Each number is 500 + 40 x the weight over its row's rms, rounded and kept within 0 to 999. Layers, rows and columns count from 0. Numbers have three digits each. The size before them is the row's rms in percent of the matrix's.

# down: layer 9 MLP down (transposed), 512x128, rms 0.171, rows 344-368, columns 0-127
# up: layer 9 MLP up, 512x128, rms 0.163, rows 345-368, columns 0-127
down344 092:546497530455497484489451530599413489444533530482479513436460510498491500451600446504548509547528506515484443472498453546499497488527467499543536449469450473475509515539478501512494530482460480496559510443503478531430485513540473466543473459565407511518489521477488459508562465449600416485542558537536523543477495546476567485555551543513486505508480528540448480587420482520468492591484
up345 101:469540400572531520544443474488476451479452572508500502485499386453484425513505490546492566440524403520517558497490506494455491465549541530513463622540495463467503467580492528587508563498465533510420484461508543518529469490510495525481496490493517461541464486527461508523545487515510471470431545541486511555457526517533495459466491503443467477482517551438490512565451480475570546481489
down345 099:536538567502484471543541565526503470460457497448559524492466445470550426491543570463567478506490506476429490500522470439479413465509469535450509517472470524477526490538569426515439475513498476509459535513564498501466500505474466507539537491536496518433522474514424454630425477530484479519475585500516562512518485497518508539525558555530496471484512455560530582462540448524501543427488
up346 097:561479494594434494501454460446485478536463542493543489574424511527492520545512515515518503445506511522553425538470515516520546465473466509542581531487518468495514595474485490518607491473461451475433415524485500439501566492523468487590518515529507510528571497500510454471525488460488397499530553507522441513520449495474455533535483498494531459471397531568468472490437509449500514505478
down346 092:480506485519505576479533419496461520437551458479499574411557510462517464477444545510444497503480517530465538521578469525491471442482459529457452536482531530490501505545371479478553570538520485545535494491491518493500470484525522524463504474464424473535434482510589535435473532558492575490492477485467489525556493530514463510484527544440555507490547572465527416486562472564548508507527
up347 093:500562533494540457536486452457498488527442509464578483458432423486529518545445399471506494467550512483452509431481539496501530501442522506534501556520532511482533525524505503474468474453501466493506433518442551475453531550512492462485525514468461473523525551528522463483549507537523455475560473425488519433574473433506546476470498468500530529473490455568451452516422562462488587484629
down347 095:435540493493445456556480492516569487476471527495502477468547572535570444537543419544443536552485498485440501504522453493555520560512533525490503480496531518435499513501516522467468499435508542523384516479469477505536443486522444466441530525508493481535558466471488452525540466450565513448557458415474461511482512522497489458570503405510492494478517514546592522482502437539506578523577
up348 096:514588455573525599540530428498460500446529546479507486519534508535455510462554503538507436447445517563516512507499440530474539509460481516506417484520487532490459510570508563551528491443554508428485485477482455455408519485488485549528535464531529550530495490462477577455514458500551538498476606475547483520435542439501535517498404508503519543482437524471483497449465522475518484537541
down348 096:540520466526494492488489491409495530506462463461497550533616471525552521491542490490463551453476452446507494444509492545459474527527481534524550418572520498525516432453526497462459406549474418529575480538551497446434490597492480433512481428549517547469493581520529498494532518512498511483477502541516506493519479450492486450470468538580561515514516507484532519488504459442546426468451
up349 105:511552453503480589458423454562490500550478491542492552470569471500533499442571559558500540489534513536491459448606465508571511505448498489505485474462485520501434518529562482451507513472510469482432533471474480527474582493451507517465428524462443494500590496476456530512507491487452493443494608547469488478472472472458446511448442492497453490486494434566584532470517469533530515493495
down349 104:442511493494487470437479462558498535521475469508545472525389464495537510535503461508501484464505528502489499500470465457499563527563516530485471446507568536480465570545605505547437444453510455491469544481412452585513508421466465521552520428507464565443500507506417493456583497565501509509476483502523468532483546516515488521513512534478485517564515596505474494534437508493442565546522
up350 097:522496424484500520427460477436446490477545486560508565576471522489520489433587464447429487488597442591490582499465539509501541514474477486482494570522483463521519501484500525557494541514441520478538519501451470475503513512518533574517539490496445430552472484562508517514479521483432529562463556460505489516505456408486428488531515495473488461569519471456464505558550535546478498485564
down350 094:495527501475520488469546521532544571512490450523469509389542549558520534473527404513467478499496455545507496471458540492485447511479547514443607463449564573508554503442542493480510469468554519455456533496460529543484467583464515442516547498514505487512497566495497464521485480546498511496509477542494558415489464553472528469462475539517527477500428412551529527483515404453532537570474
up351 106:554494521509367601432532508509523518525500442556516511450485498562470521516578528531468516469493488491519512450537590494505534470499483464478612452463520501504470592468517501421478509435486481451487489461495526472434500526502500538503476538508532521462493496532468537488559484469537442463528495456508515459499483456429459514484485473541547535487513495585490596488553523480433496470584
down351 103:548484493544487513453537507410477516438471551485516441502486493540481476589429465546452476488493569458460513521489538533538538480563428475510492553542496422552473549467509548445439511558436488519532522533478530551480475533456522494446556452531508514493489532488492474467492452512534502551526426426460535584486468537453539543481525537519478507491469483530493459535591448601507502512432
up352 103:478518488573500461523504427480503500516514496490505483461440434438490525438483484487469479406482549531502487381479479455479518514537552515491488492512426491455572512517543520487499492517557476474496558495505443505453576459528549533450520492457528488520571489482473502524525441482521488414534602482527552531516446495499454446512508478556529458497473487543546600538441545475475582576544
down352 105:498437478495542481536480543538417474456477491469527524465494582596582519503600498535446448511520482467521523514506529433536460420474490537489415483528526574501475464476460545540460577500480476448538505498586473493470480522511505480564528437443505520437466504503450552524508422496498452474550503538460543483579496492551489505495548512590533497484474507468470517484557559494484490452525
up353 111:539571505568454489479543437529445503586503487540549479459476487538475471525533577533515561464534479478541474532476456522517501479506532514515556469497472450467466490503493462472544503527481513462527375602576508476506496544532513509570466537532494443564488517491443456525443501470486472546595551505503467559501492477512467506534490458505517503543381484472428570524455545550494515481476
down353 126:521506492525420505481490501499527536555560483486556536500552443482490509524481520487434562460416568561495547459457536508482525521461543547481496418478434547491504469449560558508526434505511530562492430546507532500472483512524512506521476446512491503420457528496476430447434503480537479490599367520493488442517500485525509529549515442525416478495475512501550501472510527517499583552519
up354 090:516535533502527482507585503450481502403496476551501461512508501529435436506454489499485526512563486524510517532436466518514497526467556491547532506557490484487480482437468501558563480477469549485529402459576493499482458445536547544573502467577533485517441510441526488462498543431574488483560541516477430507501507503503543483472472477522504539544488542485425493484378592476532506542434
down354 092:565517477493434521550459435545511516507472459465439465516481547518512508536475473508537522506449505383489477490518523470570463486567464515455460527499502467552520500553344526473443432490481494548503507554528542497540576506427517490470509457458489484480506485471524540525520504528489484514505504469472549524512467481465450545535575464535510549484458509516524537556535446583550530454604
up355 098:518459478503512617453465467512464494498590505539494527566522468488510477380520477513455465486482508505531502459509469483394456532523458553534465523434515559569488414513554600457506509533485500495512531474471474486517472484513532489493481433501382471612585482515515527399463484495482482487511488496531459519486529513465506484476503489510538477527539545453561500497506529466477522519537
down355 089:467521512479499538424525501525486569602428439507520507471454578492501537492410493477543508504538532589527524482487538519530530510516479482506462484532484523495518507497602526574536517411458502477363507463488488501475523491460451562490488506495508556522541475499405400568537477454507545461490462530461482499538428430443492544521523544449493513502499513493473497491510533515523491507460
up356 110:501524585499494490529495473464511501473512569573473458541538464518506522484502517524508563539529505465472551473540464585406508528494452510615539518535519454559527478498498482594445519552505489430410535529512518525514474499510619509486475511473442501586500423547505520463508480531511432522541568556494524498522501480452550496486443448517484527523531481484489486468453512441460497576470
down356 114:483482442511523521493558546492509479505513615513567501504460459473483507537548464489493488497467460486517510538435480509531510469449539490477454521598485576466538469464400543481502517423492544543482441505529466517592524486443508454481429415456475496562519430528537483536502485544554521548481493455523447487506461471554494502483435471596516507474555533503507506530594472521476460442508
up357 093:561493528454487500468467528555495563568421485460461572488494517512508544508477525464425473448549495503487537529442562558474542426456473531518443477519530495452566522468522452525532475473509494477366508537566462489510508498514484551529508524469483542536594512504430507515551478495518464545495512518590396482559462450447469493516474483495568478517499535541431505496495574480469508497497
down357 091:536421509498504514499515442516510505548462455497465488422494554517546467540526496456527494508518466491472527439538484380505475499546472521472500522471540466480511548475574478455495447620534427501495514503520539527573523541550468446464535531494504537480530569452512512550500457483451525503505571527463523503463578521424411530569434541460519480460462474520570494553491551466491445480480
up358 107:499497496542562569460509490522547556511498502538461504511424455480467442481453561505459548556526522529548519493504496572428465534543513450495506509531446569490529511527519507534470479520479441442505484436468435457499502520472509594425508514489440464486510485542498438489502519477493480490474555439502504562561532497556530533532480478499420573552401433533494446575469525521513523517403
down358 115:526474444546513519493432513473533582464517546571487551558459521536458520523443533483519515459453520453458472500488445489560445502482520418577526523505563523502415524422487456588490510491506493479445548522510518479513521493491512441477492437424499462515508497530465490523505461500496435644484485516491528540472500534457511525440482466545538477563508518541543490515494396520450563486500
up359 082:544499554533479492584508550429505513503481531459466489515451491522459503484551501566500464543529469594435438442449492544482496461553467529572518536460513516517487527518497493590468463520499472534525535487475423504426528542427517546517472434563476519513478548530498545447475455463451550491500475543548421452540497537441550536459505487452445495446516517470475535567548441537541499434492
down359 083:482511405392476456450535504542573495494475544469483465487533538511491425502528537394482519521505554491494494532535482454504531615539470455481501493566552503522539500444606509510471508522471531517481547486489560497536476523449477494483482479425603488491525468537451529491503573447513428512511497464500501540506522449497558523571526537486452498440504467478567498487430456500464523501516
up360 100:519450533497439539507496511506502542527514483474485528559513537509494487473547522505436490454527572537446445531505451476564579416471474498498467494425447414471504528485506498479540499537488521434475549559530544519408539434514544525521491556552508561453530473493507537468549508474506533464504564525448446381509478454458436507557473486523513503453488510471524485546524547505391497550454
down360 099:483461470417437495468488488571499437454457563497501526536430423468456513602513452467400451452434536493463465529520515455527493540536480517469485449455496497574495475515550560542445531538476457440505481475495444525527538524525504452480556494450525498474538537556510495460597504507521545536526482515555541499484583527462526500550504485547498488538494571530496475560447518467517504531560
up361 094:461453499518507541481540543500535540500415521544602600491428524556481449512454502496474531467457561494491520459477509540600441491464515529482507431492497488513497509491587520491533556517544456429526499420558493549513581527405507513519455465480505473551553505586406436504485496479495493472455553495492507534561461496446534516467493500522524453487514507445518464485508467467462505494539
down361 093:531474476515440527459523488494457529491525508482494580543587460508503473530602481563487492491528466502535467478502500431422550509522533487473530521513602528503489548600457479493487421514551462548446427479403497525453460511520492515513470398500531511454487477533517540494468538552541556490536548452465451525557527459513468496482467412477442552465513482464507506482524533512440557499496
up362 103:501425528514504494532502529438566536516459507484474505481478475559441487517530540497511504438467482529535482484516476516540541481468535519573510465511484506543485563423500518473499466496511458412529532525530608450392488532535480554551497571508405471474537445534491473431500506472546482528494510537463567495496502411455498484499515485509487506562399419545464521493520542477521518545600
down362 103:503480468486482495560510460553511439490536462417465467457509487555550534454439504506447522502516515506478528538476470531540493457589461548502542490509515520501423480543461489442438529528473538539509420497431528504541540543509481407478550438419488603557565510488522500520436495533508508605517495483555479558489484468514516505524545557479407476514505508447499507508490449560538439505496
up363 097:589465435506496519502427543467522538531534542471502572480515484487510463418535530567449461531434531494479501444486496515478511472479485523607459487531481502508412482534518513442557541520477462573526519513467505485484557583425530435473468426492484502483555557542504514501544507510450504456528523500553470438441505496522440463500487469483415544521550538535533518415472496561484537509550
down363 091:515486412500559485480566474541527530540468456460502469525458460461501436526518433482555581528522511457570486471443501452516554484426481491506510502561502438503507501438570494509524542522527492505566521479507480458463453534481456482534507573491473429463521428484408468505505432548470534512563498464496491516462503548454509486516581499569539442535445491453515605470556503526506540548485
up364 099:532533442535488500459546512513518526523533544471472454485491542486475530528542540560485513510515411470457504496504538522500484484508473438601538553498467582496481546478517528535504484579463509435496391509516539395517515548485522605482531504516406524518482480540451441506485528428469449541477462460490513484489529514467467550580474489408526552473462451562457513463500532474486496510452
down364 095:483517419573535539565512497587470520461526482505466539529473525490482527551469391469545533487407511537464544482502506481510481529457561486499502463550455488500594496485512495448472439458468461579524555525463486491511499539541544430492506512484506537545485500539471499501484499503520406507428470440516499539504545504563525429482563461474553473559493496451479413510525448443560516520558
up365 096:581482490480454508431460532483453503542475489565473515480510489441455558491553479519494545532496490522491439499538476482495567507525503465551486506536490480551460515518556497432443602471387519534479503431446521505569518472458465559409503471496457499559540467486478493432576558498510467462530498535464522483512542464438588496488428509515405509511540501525550520527490460549478507530542
down365 098:505517474467454551546545479564526526509518473500543547473489488488475415470476545453504480530416508406515552505443502386495537547516460530548436434500467466512489492486506544458437513521570492522530540528490501446494498568580529527502536481509526514475557424516450482448516504513542505460489518475475508465529515444469497493430482490424536482450540509530456506480586498614577498493554
up366 094:518545458490464465470557467518472500498480505472540514520522525469461563508588389507509459522468448496483441488471485458494498497472505494539453496551478472504485571500537550552531570517475549438574479435463487458560553534483524621501485455518475529535515463487445463477484538479508559538422543474513527495475465491522514579501458488468484444558518514461490532433529469572418507451584
down366 089:525446495581468526401442544506537521484496462441453600512502434489556480479546564439566478509553557419564492509477484456543565516531519502522461513570474532474489523504463492525571505491538525523545504490531481456526445555495414476465490510512521464528432494516506597485466479469523561425465542509439458467516501484502502459460523499452526487503462514575482435454517480494489496502569
up367 098:548544415494545476499530480524494557429505517514470493460535522515450516450580434393462478478497472498426501456567517549511520500393596502530459512488510444503390546533529566498532536480524550469544468470512557485493525519479571549476449535599493521504508499506495476479443497478524480489474569524469482513425518446473450461541463475460457493485528520527494530537511442546498507511511
down367 092:528458526513558475514500548477519486506478586522510484456476457506505522467519436427515559495538537410490576510466506512446552555533455475537515531481522486438553535537484513523507484515534438480479542447588499523522548505527460578525434539471539409439528466520513492503459525453473460478544550562464486498504494503465467393508576441417514525518518551535480415520536523460462536485478
up368 103:585514468492465512495489560483519563505426472489523529563548506507474553493508523477498484389470556565424526541512455478524533467491462464505542463594490509474504477544498509493585468408471453482477520469527459448471507456534546519525453469555572504453456490530499489507547516484507489504459515510548492516523397448439386487569501489524534539474515506556467487544484556451445501504539
down368 103:520445443468448539527494504514485431444537555506454523442446435525539471583538448466505531483503475533499453444443504489498511469483478530488450499533493500478532443544444564534501526560515519506521559489470568504475510565514450484502477453457501495482497478527464523573438548505516561508485519504521450538468481565372503531544518518468577535518524463449571525479553458552569513406534